Each number is 50 + 15 x the weight over its row's rms, rounded and kept within 0 to 99. Layers, rows and columns count from 0. The size before them is the row's rms in percent of the matrix's.

# layer 11 attention key, 128x192, rms 0.203, rows 24-46, columns 0-63
097:72 65 30 57 34 47 84 56 50 61 67 37 47 35 43 24 56 44 51 37 65 55 38 51 56 62 66 87 56 58 65 58 39 42 34 57 67 77 36 26 76 44 68 38 48 65 43 36 60 46 39 49 31 58 20 25 44 26 71 43 44 50 37 54
099:50 58 33 42 62 87 44 44 61 47 48 63 62 27 50 39 63 51 77 65 50 52 48 39 53 42 99 65 29 85 32 43 45 48 46 69 73 55 42 70 71 25 24 82 89 47 52 41 59 46 53 78 37 47 18 38 85 77 54 36 49 64 72 17
098:16 43 56 56 68 33 48 52 53 68 46 49 82 49 58 40 31 49 85 64 45 38 52 67 48 62 69 24 51 45 43 47 36 47 32 51 51 43 50 58 61 41 43 39 74 42 42 46 26 56 46 46 30 66 23 35 74 58 42 42 49 50 57 48
094:39 57 73 56 42 34 49 73 50 46 41 63 62 31 65 17 74 27 14 49 48 61 46 45 59 51 38 47 64 29 45 30 31 61 55 54 38 47 38 58 47 33 28 50 22 48 71 74 49 45 48 55 67 29 57 70 75 39 41 55 59 55 54 21
083:63 41 57 37 23 68 40 52 96 21 64 51 62 51 22 65 75 51 49 48 61 49 32 58 58 43 54 32 44 25 97 59 39 59 55 60 51 33 46 44 29 50 61 52 55 52 28 45 38 37 56 83 34 44 45 50 52 44 47 36 55 40 46 43
088:54 57 44 26 63 56 76 72 64 56 47 32 28 33 31 51 62 55 29 35 69 49 59 44 53 51 57 33 47 64 35 47 51 74 41 31 59 26 57 52 61 44 27 21 56 51 45 19 45 65 45 49 62 52 52 47 48 69 51 43 33 81 45 51
103:26 57 40 46 51 57 71 37 61 30 72 73 36 50 42 60 66 52 30 50 61 61 57 40 74 55 37 59 46 29 65 54 54 25 20 40 55 67 60 51 79 38 38 49 86 34 51 83 64 54 37 77 57 37 54 58 44 78 42 48 43 47 72 54
094:21 63 51 68 52 38 54 79 66 45 54 30 58 26 66 52 72 22 66 49 40 64 60 59 27 49 85 76 27 57 58 61 58 50 38 63 52 57 37 47 31 48 51 39 52 47 18 32 69 55 49 75 51 59 10 37 56 55 35 56 49 51 69 52
099:74 66 79 56 11 20 75 42 51 64 51 17 63 74 53 26 62 44 38 72 30 43 39 59 52 33 48 39 58 45 34 53 71 36 60 61 67 63 46 38 39 65 60 48 53 63 42 60 64 48 68 62 53 36 65 15 34 68 50 70 47 62 57 84
093:49 46 28 50 54 62 60 53 51 71 58 82 60 80 36 52 51 21 49 61 54 39 61 49 63 55 52 42 56 41 57 52 40 52 57 61 76 92 65 90 59 52 66 55 59 56 45 46 31 71 45 67 28 65 28 77 48 27 55 43 45 43 24 75
088:37 42 62 39 70 48 59 51 58 39 47 60 75 54 36 45 33 49 15 42 39 73 31 36 55 61 34 36 17 48 49 38 43 62 55 36 44 62 61 69 77 30 59 65 54 67 36 59 60 35 49 41 49 60 81 82 37 68 56 51 67 36 33 35
091:40 54 37 41 50 60 69 62 51 46 57 79 45 67 46 51 82 54 71 66 29 48 70 78 70 51 71 60 61 39 60 39 43 68 52 39 39 67 42 61 33 59 62 44 53 54 67 17 57 80 22 46 21 38 69 56 69 29 58 69 26 34 82 51
092:39 54 29 56 66 29 37 48 55 62 63 54 46 37 71 54 68 46 59 33 59 30 44 90 62 50 58 46 57 28 42 54 43 61 54 34 67 55 45 47 22 45 39 66 80 49 51 23 65 76 61 49 74 44 39 43 54 76 63 60 50 67 99 45
093:55 65 31 50 47 30 55 38 54 45 68 31 82 59 61 35 42 27 36 66 33 20 49 63 70 39 32 52 67 35 61 49 48 20 54 52 43 39 69 44 38 55 57 41 54 52 53 79 73 48 30 62 46 51 62 44 47 33 48 30 32 69 57 41
090:73 50 56 72 45 24 49 70 55 73 71 46 34 30 31 46 29 47 45 45 57 51 61 56 64 40 80 64 10 60 59 64 55 60 47 11 77 87 53 50 41 40 34 49 59 42 57 61 37 62 44 59 69 33 33 36 70 55 71 51 63 48 49 69
092:40 45 67 71 77 17 39 46 64 56 35 45 69 44 51 52 57 54 35 52 70 63 62 41 51 83 17 46 70 61 48 34 48 63 40 52 57 30 78 68 53 31 63 43 30 45 45 63 71 52 74 46 23 74 47 55 18 47 33 40 39 56 25 40
098:48 35 63 26 45 83 46 52 50 59 42 39 42 47 40 46 61 71 50 69 51 56 33 48 45 42 38 53 47 56 32 71 52 33 41 46 52 57 18 44 80 56 63 56 84 58 43 46 34 38 45 53 74 62 38 37 45 40 53 50 32 52 26 44
092:38 58 40 37 71 58 65 63 31 71 48 52 76 68 54 62 40 67 46 58 40 39 49 62 45 46 47 53 58 36 64 53 60 24 51 52 02 74 62 81 63 40 46 77 53 45 75 37 51 43 39 53 64 25 55 47 43 66 39 51 72 65 38 65
089:24 04 44 85 69 60 60 47 29 71 55 76 40 73 45 60 48 75 37 64 55 51 54 58 45 16 40 63 34 49 46 64 21 26 54 52 32 32 34 64 52 32 57 76 54 58 47 43 50 52 57 43 43 77 67 62 48 75 30 42 47 43 46 14
089:45 38 56 33 40 57 61 43 47 32 51 38 46 29 62 43 61 42 24 53 42 53 65 53 63 40 67 33 31 65 62 25 73 65 43 67 16 91 65 61 43 62 48 57 33 58 59 69 70 68 45 25 42 63 63 54 53 26 56 36 64 52 41 98
088:52 61 49 51 55 78 62 72 48 62 54 59 50 40 25 59 45 38 45 50 39 69 27 58 76 70 45 26 44 37 40 61 52 72 42 60 43 19 43 33 61 50 50 54 62 31 52 44 32 15 38 57 40 53 48 47 57 77 35 26 23 62 58 57
097:48 55 40 88 56 53 58 45 56 33 60 35 42 46 20 81 52 13 39 81 68 53 32 61 50 47 36 35 48 29 66 70 23 66 46 63 60 73 50 54 76 42 30 53 08 59 52 37 49 51 37 54 37 40 41 52 63 45 63 27 72 52 57 75
087:69 62 53 56 67 48 21 76 32 41 51 38 61 46 62 74 30 52 37 70 38 46 49 24 32 34 45 44 51 42 34 60 35 48 50 69 55 40 66 23 71 50 36 62 35 35 54 65 64 46 67 26 44 56 41 75 50 47 43 67 57 34 63 43
# layer 11 attention query, 128x192, rms 0.205, rows 25-46, columns 0-63
103:49 37 45 44 58 65 53 44 34 41 51 44 32 36 60 49 71 49 43 72 43 48 56 59 44 20 49 35 58 43 33 22 47 47 49 68 58 65 38 49 32 56 34 74 38 40 75 38 52 64 43 46 56 32 61 36 70 46 68 59 45 54 73 19
101:41 35 61 12 25 52 65 34 37 18 47 72 57 49 51 23 54 60 38 61 42 45 46 17 51 35 60 39 79 38 30 22 42 16 72 78 41 52 51 47 63 54 32 53 45 36 39 46 36 43 61 39 23 70 46 52 49 68 48 44 42 79 74 33
094:61 49 45 79 34 58 64 58 61 40 56 38 73 34 61 36 53 51 31 62 57 38 47 33 47 54 56 21 44 58 40 56 44 51 43 28 67 68 49 55 62 49 53 51 24 54 49 56 44 54 41 45 44 55 34 32 51 59 76 52 66 53 60 37
086:67 70 51 21 73 61 46 49 48 44 24 28 32 85 47 88 61 34 40 53 56 49 43 50 29 35 62 45 67 51 51 23 59 31 57 44 51 45 55 67 61 59 40 40 39 52 40 43 62 66 56 63 23 25 08 66 43 42 79 65 67 35 31 72
093:55 45 45 76 33 51 34 27 71 48 65 53 35 63 81 75 35 71 35 51 30 56 63 62 66 70 94 63 18 20 47 52 41 48 62 49 23 50 48 58 54 47 50 43 73 45 56 62 32 51 36 19 36 48 50 33 66 55 63 73 48 76 65 53
105:33 78 40 61 68 57 64 64 58 47 53 29 17 44 47 38 68 27 75 46 62 72 52 51 52 53 52 88 60 55 46 54 71 30 47 66 39 39 50 10 40 54 42 57 47 53 41 60 67 26 41 42 60 06 69 65 23 56 73 59 29 21 38 32
093:43 52 28 34 67 15 29 40 39 36 44 51 41 49 33 51 51 73 59 45 53 48 38 29 51 24 55 73 63 31 25 29 41 63 73 67 61 32 40 29 54 46 50 57 44 60 50 78 54 35 63 57 42 37 47 26 51 22 55 57 55 55 26 59
091:32 53 45 72 26 16 42 49 58 10 54 39 56 46 34 51 76 60 35 61 21 51 55 63 57 78 70 40 52 60 54 78 56 41 61 36 56 52 59 40 51 74 45 62 64 52 50 46 67 46 61 25 47 52 47 43 47 65 39 43 56 70 32 48
089:31 59 50 74 41 84 33 49 62 26 58 49 33 75 30 54 51 54 35 43 59 37 64 51 64 55 50 51 66 44 53 75 36 52 45 73 78 70 33 55 23 60 65 54 50 68 28 40 59 39 25 52 47 53 53 61 49 73 38 32 48 42 34 78
086:47 57 49 62 44 43 44 62 42 68 67 46 40 64 50 61 57 43 19 63 76 77 34 34 68 51 60 29 47 57 58 46 57 73 57 26 58 55 57 77 50 20 43 54 35 39 28 92 46 70 57 48 55 44 51 79 42 53 55 43 49 59 36 41
094:41 57 55 23 57 43 66 42 46 49 62 93 41 64 73 25 80 25 62 60 52 26 38 49 72 65 77 62 37 56 43 19 56 55 31 26 78 65 35 57 37 39 25 53 47 76 63 32 54 53 51 52 41 53 68 45 68 39 71 49 52 46 57 47
090:51 48 55 50 75 35 03 63 83 43 38 57 80 44 56 44 51 55 64 34 45 32 82 73 66 54 31 43 24 10 65 54 58 75 74 59 32 74 48 48 46 52 57 69 71 39 41 33 36 65 70 45 55 21 48 61 45 52 50 40 21 57 67 32
093:56 55 39 43 46 47 66 28 41 16 63 90 53 54 46 57 79 31 73 51 34 54 48 75 49 54 71 39 44 29 70 75 68 37 68 73 52 38 69 56 40 44 64 42 52 18 69 56 52 50 34 53 75 48 52 75 51 40 16 25 56 46 70 73
085:64 68 69 36 55 31 44 66 53 62 29 69 52 67 50 60 64 39 71 52 52 53 40 43 47 56 37 52 53 77 81 44 41 41 53 46 69 38 35 49 62 34 51 31 38 66 52 44 43 56 41 70 21 70 48 56 38 57 40 82 37 23 64 54
089:35 36 38 48 55 42 59 38 65 70 48 33 47 99 56 63 44 57 56 74 43 37 62 47 42 75 50 37 49 68 52 39 62 46 46 48 43 73 51 65 48 34 70 54 44 64 33 62 43 55 56 57 41 44 52 62 24 97 53 56 40 63 24 40
096:55 54 48 49 54 27 54 44 39 56 42 82 73 19 52 38 55 81 24 68 49 40 35 65 51 32 41 37 62 61 39 40 37 53 42 53 35 78 35 55 62 49 44 65 55 45 48 49 38 31 63 41 59 68 32 66 53 42 44 54 63 52 13 83
097:30 43 39 58 53 32 51 36 70 50 33 53 54 54 33 45 23 50 49 37 30 49 30 39 80 55 51 36 57 68 43 68 65 69 52 41 50 70 47 48 40 41 52 56 82 48 65 32 59 53 47 40 60 27 47 39 56 42 48 62 23 51 15 24
084:72 24 37 52 69 58 63 39 53 64 49 35 59 55 52 27 48 59 54 38 47 45 45 29 63 51 64 49 23 58 48 44 58 49 32 77 36 58 30 51 39 41 33 59 50 37 61 65 33 24 40 30 39 68 68 36 38 54 61 28 41 24 62 55
092:36 82 53 39 48 24 35 56 67 34 35 56 75 49 55 58 62 32 61 43 69 37 47 60 34 39 38 52 79 76 95 28 43 33 55 78 38 33 48 56 27 38 54 45 60 69 54 52 16 63 24 62 55 58 55 27 49 60 80 40 40 55 47 34
087:78 40 69 55 33 69 49 56 36 30 58 41 43 48 87 41 42 71 49 61 15 60 44 74 68 66 35 27 38 42 56 51 50 49 56 61 25 54 59 70 53 42 53 36 57 26 30 35 60 49 40 55 60 67 35 49 76 58 72 69 38 46 63 45
101:80 43 53 64 40 51 58 52 53 43 44 59 48 35 44 51 69 63 48 11 74 54 46 55 43 64 56 35 32 40 30 53 43 64 52 33 58 63 68 49 38 33 37 49 59 62 33 60 50 32 50 60 69 66 36 81 66 54 54 26 66 39 29 53
093:25 37 49 72 43 55 34 24 55 35 35 57 56 56 77 52 42 64 71 70 68 43 40 53 26 50 55 58 69 48 72 54 63 51 58 84 56 50 33 35 68 54 76 51 62 64 60 34 66 63 41 46 31 66 57 54 52 68 49 74 64 25 39 38
# layer 11 attention value, 128x192, rms 0.217, rows 0-31, columns 0-63
091:35 64 48 42 51 39 47 39 51 36 54 61 46 29 42 25 47 62 37 36 49 44 71 61 40 60 49 59 60 33 54 37 45 63 31 28 49 75 38 33 34 38 66 46 48 59 43 20 08 11 50 41 56 46 51 50 61 56 75 48 55 45 58 75
089:50 39 32 46 66 46 42 62 11 52 19 42 25 61 63 47 36 67 59 37 53 22 67 77 67 68 31 52 35 43 62 40 69 34 40 44 29 48 43 39 57 51 55 47 48 61 51 52 61 71 52 46 35 46 37 79 39 62 44 39 28 29 20 60
099:37 53 43 34 68 30 45 57 61 24 29 48 57 16 54 79 57 53 53 68 44 35 50 50 47 60 57 37 38 41 27 72 48 57 27 52 47 38 88 49 69 45 37 53 75 67 37 35 37 48 42 43 37 29 51 32 54 56 48 61 45 59 34 39
098:67 54 64 68 41 94 61 70 64 49 59 74 62 46 42 83 54 39 72 56 57 71 54 61 51 53 42 54 45 81 43 41 45 50 43 37 36 35 50 53 56 53 49 41 54 43 23 37 51 47 50 23 46 54 56 12 36 51 46 47 44 26 58 50
091:61 72 69 20 43 42 42 76 44 57 42 56 64 59 47 14 46 41 50 57 48 42 39 72 54 78 40 53 53 61 20 60 43 29 42 44 43 60 64 44 40 62 39 26 27 23 37 68 58 48 51 34 32 51 67 81 51 73 65 52 35 47 60 65
098:65 34 24 13 54 55 43 32 64 44 51 56 52 26 56 26 56 28 52 60 28 25 51 35 65 67 50 46 69 52 58 52 48 34 39 55 49 28 71 59 36 51 68 61 61 16 54 60 25 51 65 55 69 28 59 60 67 37 39 54 42 48 51 74
102:39 38 27 51 35 48 36 55 33 55 48 76 50 73 71 73 62 55 65 33 45 77 64 72 27 37 24 26 57 61 56 55 39 52 35 80 63 43 33 39 03 41 44 32 37 55 54 42 71 59 29 29 48 31 61 62 48 48 30 60 67 67 51 55
099:47 40 55 52 25 30 79 61 37 46 35 37 53 58 45 80 49 57 41 39 18 47 64 52 80 66 58 32 58 34 48 55 44 48 46 46 53 48 58 88 67 26 45 82 54 74 45 65 37 51 44 56 49 81 52 23 43 47 24 35 52 51 37 74
094:46 69 74 72 44 58 51 45 55 57 49 64 40 63 47 32 71 69 36 59 80 58 47 62 45 73 39 59 42 56 43 84 57 70 34 80 43 42 65 34 32 60 58 39 73 30 52 65 33 39 61 42 57 24 11 57 40 55 40 54 47 47 59 52
109:65 27 76 57 60 22 42 48 36 40 68 62 39 43 54 43 32 58 51 49 61 82 78 55 49 34 61 39 49 18 60 34 67 36 70 35 36 51 25 47 45 58 26 18 53 35 17 62 99 55 56 24 36 57 57 40 65 67 52 48 57 42 57 61
093:74 71 45 54 41 29 70 66 54 64 36 52 65 52 45 66 30 30 30 53 44 36 54 47 38 44 54 41 54 24 39 60 49 36 42 43 58 58 74 37 45 48 53 42 90 63 42 51 37 62 67 58 51 58 47 53 27 40 27 41 47 49 44 55
097:51 54 53 34 42 59 68 53 49 56 51 41 51 43 58 40 30 81 40 38 38 44 66 35 43 54 43 50 40 58 56 56 58 63 64 58 36 60 20 36 58 54 48 78 73 79 54 35 48 43 40 78 62 37 42 42 43 64 53 58 21 34 15 64
095:44 47 74 40 60 65 52 54 62 64 43 53 52 60 41 31 48 29 28 67 42 55 27 54 31 77 70 15 69 75 62 52 46 65 40 32 55 53 68 43 46 59 62 55 90 44 74 73 35 38 36 31 45 52 46 57 50 24 67 51 47 61 54 78
085:65 50 73 52 44 53 52 87 63 58 64 50 53 60 29 51 52 36 55 39 42 32 73 18 34 66 32 83 35 32 37 62 58 55 62 42 38 23 14 84 64 60 66 43 19 55 43 61 49 47 60 70 57 32 70 33 61 55 45 58 38 60 65 68
083:58 40 41 69 35 37 37 95 51 61 47 03 50 58 25 75 55 44 32 63 41 31 83 33 42 73 75 77 54 73 34 71 48 56 60 48 72 53 63 54 61 55 53 62 31 27 47 28 21 53 45 48 25 52 44 57 34 45 38 34 50 53 44 54
096:33 47 74 65 71 75 34 53 35 60 51 43 47 44 31 45 64 84 54 57 59 43 68 38 45 38 64 32 59 46 46 47 53 73 50 48 73 28 41 59 42 31 84 27 40 44 27 53 56 67 72 52 64 38 68 70 50 32 43 46 48 74 72 48
119:40 57 39 43 36 36 53 39 54 39 16 49 79 56 51 37 57 48 21 41 37 84 50 55 44 72 46 52 47 45 40 63 65 17 41 33 19 60 36 62 62 64 56 54 30 46 73 68 57 48 28 53 48 83 54 64 16 39 35 64 64 76 34 24
083:35 52 83 31 48 45 28 52 24 66 56 41 53 53 70 25 41 46 68 80 32 37 26 30 55 26 22 41 45 31 45 47 61 50 49 33 50 75 51 29 52 59 33 53 61 53 54 71 33 78 62 51 44 75 73 59 55 32 36 84 47 45 45 87
093:38 38 23 63 42 53 31 44 40 50 60 75 34 58 46 49 61 39 66 35 63 67 39 41 42 20 72 38 48 52 39 59 53 52 46 63 58 45 52 40 42 96 55 45 52 68 78 52 40 63 49 36 51 45 59 58 38 43 88 55 44 62 68 31
099:59 35 40 38 68 28 48 51 52 47 38 56 45 49 40 41 38 39 54 63 37 59 18 56 43 32 65 37 76 36 65 71 57 29 80 54 43 46 52 40 32 36 46 39 37 35 38 37 59 54 44 53 58 59 37 56 64 38 40 40 14 58 50 61
097:34 35 81 66 42 31 64 43 69 28 53 59 55 56 38 67 56 53 59 58 48 65 76 29 42 51 44 60 55 55 33 52 42 42 68 60 33 39 48 15 66 68 46 43 33 35 47 81 36 36 57 59 34 56 30 62 51 99 59 59 67 47 56 17
088:48 38 33 27 42 59 62 27 45 60 29 41 22 57 51 54 39 31 58 52 58 33 56 74 44 18 59 70 45 34 82 42 56 58 46 69 44 60 60 52 55 31 32 58 24 45 57 30 35 62 22 57 63 38 65 69 60 35 47 55 75 61 68 47
100:55 68 69 55 41 54 25 50 61 43 46 49 44 77 45 37 41 64 40 49 65 48 40 21 36 41 47 13 48 43 39 58 70 32 41 47 38 89 45 74 53 38 58 31 54 57 56 71 18 58 61 55 28 62 57 61 59 38 61 60 47 38 48 96
102:48 37 42 77 60 39 54 27 57 49 54 57 80 66 42 37 74 51 53 66 50 27 52 48 47 49 61 17 30 63 47 69 28 37 58 42 42 72 65 64 54 37 60 60 41 25 41 85 75 65 64 75 75 61 51 78 51 61 68 47 25 62 71 46
106:49 26 49 33 30 39 46 28 63 47 68 43 28 52 47 88 72 54 32 47 53 38 43 21 28 60 66 74 58 34 59 47 35 53 45 51 42 39 43 50 37 56 53 57 64 37 40 45 43 25 57 51 53 51 46 37 51 53 26 73 50 49 62 42
090:40 48 47 42 43 78 53 36 57 64 53 39 38 72 54 48 34 57 56 51 41 23 60 63 22 59 48 59 55 38 44 55 47 69 43 58 60 58 62 55 69 52 49 61 51 57 55 29 55 29 59 47 55 72 53 62 48 62 79 68 57 32 33 15
094:51 37 45 72 51 42 29 60 50 31 31 42 19 54 54 33 57 47 64 34 49 58 27 60 42 40 54 39 60 33 17 71 54 52 47 32 58 54 63 41 27 38 51 72 35 42 51 55 44 46 47 64 62 51 64 62 57 35 60 42 55 46 64 58
099:47 74 23 47 53 47 45 66 72 76 32 32 42 47 34 41 57 62 52 61 47 67 64 33 68 67 30 59 79 20 41 90 68 36 56 05 38 52 84 68 37 25 47 52 50 45 51 55 25 52 59 39 59 64 37 60 47 54 40 53 42 52 44 65
092:45 27 15 58 67 43 47 59 53 24 42 64 65 45 58 61 43 39 49 61 56 49 56 75 57 39 50 52 61 59 64 56 72 50 74 55 25 35 30 55 44 66 65 45 32 45 44 50 61 54 58 58 45 37 50 45 61 51 87 28 63 56 36 49
107:58 62 61 32 60 66 45 67 45 48 56 68 56 64 38 35 65 83 49 55 48 43 49 71 64 56 34 75 57 27 36 52 43 40 36 53 28 62 41 62 99 50 47 59 54 46 72 21 40 65 47 45 64 46 57 66 53 43 34 45 44 42 92 96
094:26 61 34 53 45 39 43 59 42 42 48 33 56 61 31 49 59 60 75 44 60 46 54 58 84 68 54 53 51 43 51 53 34 08 49 80 58 47 58 50 54 44 39 63 54 63 35 56 51 55 58 33 53 54 50 71 74 37 25 66 37 60 47 07
094:33 47 55 42 65 46 58 77 53 67 27 53 36 59 46 40 57 49 37 47 53 38 37 28 58 71 32 41 46 46 49 60 28 70 58 21 54 36 63 45 50 60 40 61 34 51 44 50 29 59 72 32 31 49 56 65 71 48 54 59 32 62 38 41
# layer 11 attention output (transposed), 128x192, rms 0.199, rows 0-31, columns 0-63
088:54 60 55 49 43 32 39 55 52 57 22 44 36 61 57 51 50 68 60 61 53 56 28 30 47 41 38 43 56 73 53 88 32 30 53 59 18 32 71 65 72 70 44 38 37 24 41 61 79 56 54 51 35 59 42 32 25 59 21 42 54 21 43 67
089:24 56 72 41 35 48 65 43 74 56 56 58 66 66 45 60 41 41 41 37 35 64 53 40 25 36 47 61 36 50 47 52 28 64 37 42 63 54 67 72 48 40 56 64 59 73 57 34 69 55 32 56 39 75 73 27 80 53 59 66 64 84 53 62
093:56 42 52 80 47 50 24 42 43 74 66 54 27 71 42 27 38 54 56 20 68 66 43 46 75 39 66 73 48 75 68 28 35 06 66 44 31 44 30 32 36 55 54 37 49 57 55 51 39 49 56 51 49 58 46 55 55 49 23 12 51 59 72 59
093:66 43 23 63 65 48 18 23 38 67 53 25 43 33 49 16 63 71 51 77 46 35 36 60 47 82 46 45 43 39 50 63 52 54 46 45 57 62 32 39 39 47 40 42 46 47 86 49 13 34 62 56 53 42 44 73 43 60 02 59 54 58 54 21
087:39 37 41 86 56 77 33 55 44 24 59 57 42 71 42 76 43 51 47 24 37 28 41 63 40 51 38 39 49 45 62 68 67 65 53 45 39 53 44 53 59 53 49 66 63 68 54 61 51 94 49 43 72 50 70 49 47 70 50 21 94 51 45 86
093:38 57 49 62 63 49 57 59 29 38 36 54 43 70 48 41 44 65 55 30 73 58 30 50 22 30 40 69 52 39 42 67 38 56 68 37 63 44 40 48 52 59 52 34 64 85 40 37 64 64 50 58 34 56 22 50 41 73 61 56 74 41 74 26
095:54 61 47 40 53 53 50 41 58 33 44 31 66 59 16 20 33 82 40 57 41 35 22 37 46 49 46 63 28 49 41 74 62 55 88 38 26 46 59 69 78 66 61 77 28 45 44 67 35 39 61 48 55 63 55 49 73 65 66 27 73 33 51 61
095:53 72 57 33 65 60 69 50 63 31 60 66 61 39 54 33 68 44 47 49 69 76 58 44 29 53 40 68 61 61 49 50 55 58 31 62 50 64 46 48 44 43 48 62 60 43 52 47 61 46 52 40 55 34 80 58 90 31 61 65 30 31 51 40
085:53 48 36 43 60 45 47 67 45 74 56 30 52 33 41 58 55 44 49 39 27 52 24 52 56 22 53 40 55 59 43 45 59 44 76 49 36 59 41 43 84 69 55 45 26 48 48 49 62 39 55 29 63 57 48 39 39 63 25 72 65 50 20 43
097:61 52 34 47 49 79 40 39 58 44 50 47 88 51 63 57 52 33 47 75 40 44 63 53 61 77 35 58 24 53 13 62 65 45 48 77 54 32 56 51 70 50 57 66 31 48 71 69 38 54 34 54 58 35 58 50 20 27 46 56 26 82 65 57
087:40 52 74 30 66 75 38 49 84 36 76 42 40 48 40 56 43 42 56 41 54 88 47 37 43 38 44 78 59 79 40 35 50 43 61 51 61 38 37 53 66 36 63 65 52 29 67 48 69 45 38 36 62 56 50 70 73 46 45 57 23 47 32 47
106:68 46 50 52 64 41 52 55 57 33 38 58 57 57 41 45 57 40 48 57 57 55 31 54 80 22 49 51 68 24 61 62 38 61 56 39 56 54 65 68 21 36 42 44 59 52 50 38 85 84 49 32 21 65 75 50 78 60 53 35 61 66 74 54
095:36 77 45 65 37 58 56 63 54 52 64 43 20 49 46 37 57 56 42 25 70 33 57 51 69 27 50 80 22 15 62 58 50 54 63 71 56 38 26 38 55 45 54 57 50 51 44 63 73 59 52 71 44 46 64 37 81 56 40 48 46 51 51 45
082:57 43 28 31 44 54 26 19 68 56 52 38 53 54 42 53 44 63 36 62 48 82 27 73 57 43 58 50 57 42 63 46 51 43 43 47 62 60 60 37 34 44 57 43 74 59 65 40 54 67 55 39 29 66 43 57 44 65 65 54 64 43 52 59
083:62 81 47 26 63 59 37 46 59 54 55 55 57 56 66 51 42 59 57 47 59 69 53 62 25 16 32 49 57 64 36 43 75 50 35 49 44 48 21 37 32 23 59 43 57 71 61 67 78 35 56 60 51 33 44 65 41 84 59 61 39 57 27 56
090:54 81 37 53 40 43 53 45 50 53 59 45 53 51 57 81 39 13 70 71 47 66 44 51 42 44 28 51 40 76 36 64 59 06 40 85 37 65 43 67 78 75 32 66 53 40 74 38 39 26 21 55 45 63 41 46 21 59 53 54 57 35 27 59
113:56 32 63 75 39 73 67 66 47 64 66 65 36 44 06 54 16 72 64 54 55 35 53 66 32 46 45 38 46 55 59 36 14 86 58 43 85 43 45 64 37 41 59 43 49 49 55 59 61 63 58 55 52 45 58 37 72 35 67 35 44 28 43 72
084:33 51 63 71 57 54 66 63 54 57 44 67 45 70 29 57 36 52 30 18 66 43 67 75 69 68 69 50 44 31 52 51 42 28 56 52 44 39 64 89 41 48 57 47 63 63 35 42 71 38 28 31 45 46 44 40 56 36 61 43 39 47 28 25
093:85 57 88 49 17 33 44 56 43 61 34 33 64 41 17 27 29 53 51 61 47 25 44 70 41 81 51 26 41 44 70 48 46 55 52 38 54 89 41 50 27 32 27 72 44 64 54 23 61 50 34 59 27 57 50 38 65 54 38 47 60 50 19 77
089:53 53 44 54 33 49 53 47 48 49 56 42 45 60 63 53 63 37 20 31 76 45 65 44 46 70 48 57 28 47 49 34 51 67 13 55 75 38 53 66 41 75 56 53 45 68 68 69 33 28 47 52 44 23 39 45 28 57 44 54 69 48 86 35
096:52 49 15 24 52 46 30 55 50 71 37 47 53 33 66 62 49 77 28 53 50 23 38 76 43 63 64 56 39 37 59 62 70 55 38 26 51 55 54 65 61 43 52 52 64 75 46 21 55 45 71 70 87 55 52 35 58 31 41 53 20 60 33 77
087:31 53 67 37 39 66 52 68 54 39 46 58 62 26 50 50 43 83 41 53 59 77 49 17 61 41 45 46 49 61 40 75 58 41 55 45 44 41 39 48 45 56 67 39 78 59 54 61 45 58 47 51 24 59 63 59 53 57 53 45 73 60 34 73
093:28 48 31 48 34 37 65 71 55 54 53 46 50 39 46 62 23 20 60 31 21 58 25 65 39 51 39 71 39 53 62 70 31 62 51 67 52 18 41 58 35 45 30 77 47 52 49 55 86 51 59 19 63 27 51 39 64 51 42 42 29 58 40 52
097:50 27 54 38 45 62 47 64 25 39 56 52 45 44 53 52 38 66 52 41 40 54 62 47 48 65 49 45 46 51 66 55 64 65 61 46 62 45 47 54 53 61 46 31 30 71 44 43 23 44 57 57 48 37 46 42 41 25 36 54 67 46 45 53
100:53 31 56 31 49 38 82 55 69 54 52 30 58 46 75 29 59 48 31 65 69 70 45 77 63 55 65 62 29 40 38 56 94 33 67 23 59 44 57 57 58 45 57 38 60 83 44 64 71 72 28 61 41 40 32 67 51 56 76 23 53 55 34 45
087:60 38 58 51 50 33 28 64 34 36 35 60 48 32 21 35 67 75 40 23 31 43 58 36 63 44 73 41 45 63 64 11 46 32 38 25 50 45 48 51 13 33 50 50 34 66 23 59 43 65 35 52 54 41 48 47 46 49 23 39 51 60 27 74
079:42 75 67 42 38 52 58 54 38 63 49 59 38 56 55 74 35 52 53 38 73 44 50 67 26 29 67 52 50 59 73 30 40 26 61 64 66 59 16 64 59 47 70 40 60 54 46 33 49 59 45 61 50 39 35 34 38 54 51 64 50 58 55 30
100:57 11 65 38 60 30 50 64 41 52 63 68 42 53 62 59 31 60 33 17 54 28 48 54 00 32 51 54 23 51 59 13 26 59 41 56 63 41 28 49 45 62 54 56 41 43 52 53 78 40 46 61 54 45 51 45 31 42 66 55 42 44 56 35
088:60 41 75 72 76 45 49 20 28 72 63 59 59 62 53 56 26 69 70 50 48 56 71 26 58 49 29 58 50 54 24 54 37 50 37 46 70 81 57 33 42 38 40 57 43 68 63 55 40 62 47 40 46 45 75 43 32 52 25 57 49 45 75 50
097:51 59 28 49 60 43 39 49 31 65 50 56 47 52 65 51 26 33 48 31 34 49 34 28 66 67 24 42 50 83 76 53 37 76 54 31 72 45 71 42 11 59 56 51 44 36 39 69 56 62 50 57 29 65 61 24 47 54 38 62 39 33 28 51
087:49 67 56 41 51 48 39 47 50 43 42 62 54 49 57 31 67 39 53 44 45 49 51 80 34 54 28 75 52 73 38 15 42 94 47 49 68 63 51 52 47 55 76 40 48 57 55 23 39 38 67 50 57 43 46 34 48 62 60 43 37 45 58 32
092:53 78 43 54 43 57 59 30 52 57 64 67 50 63 39 36 40 61 28 36 38 53 57 67 56 35 54 53 47 37 57 39 36 20 37 59 56 23 39 63 48 49 63 25 58 64 58 54 42 44 44 56 40 62 45 31 59 54 33 12 68 39 57 57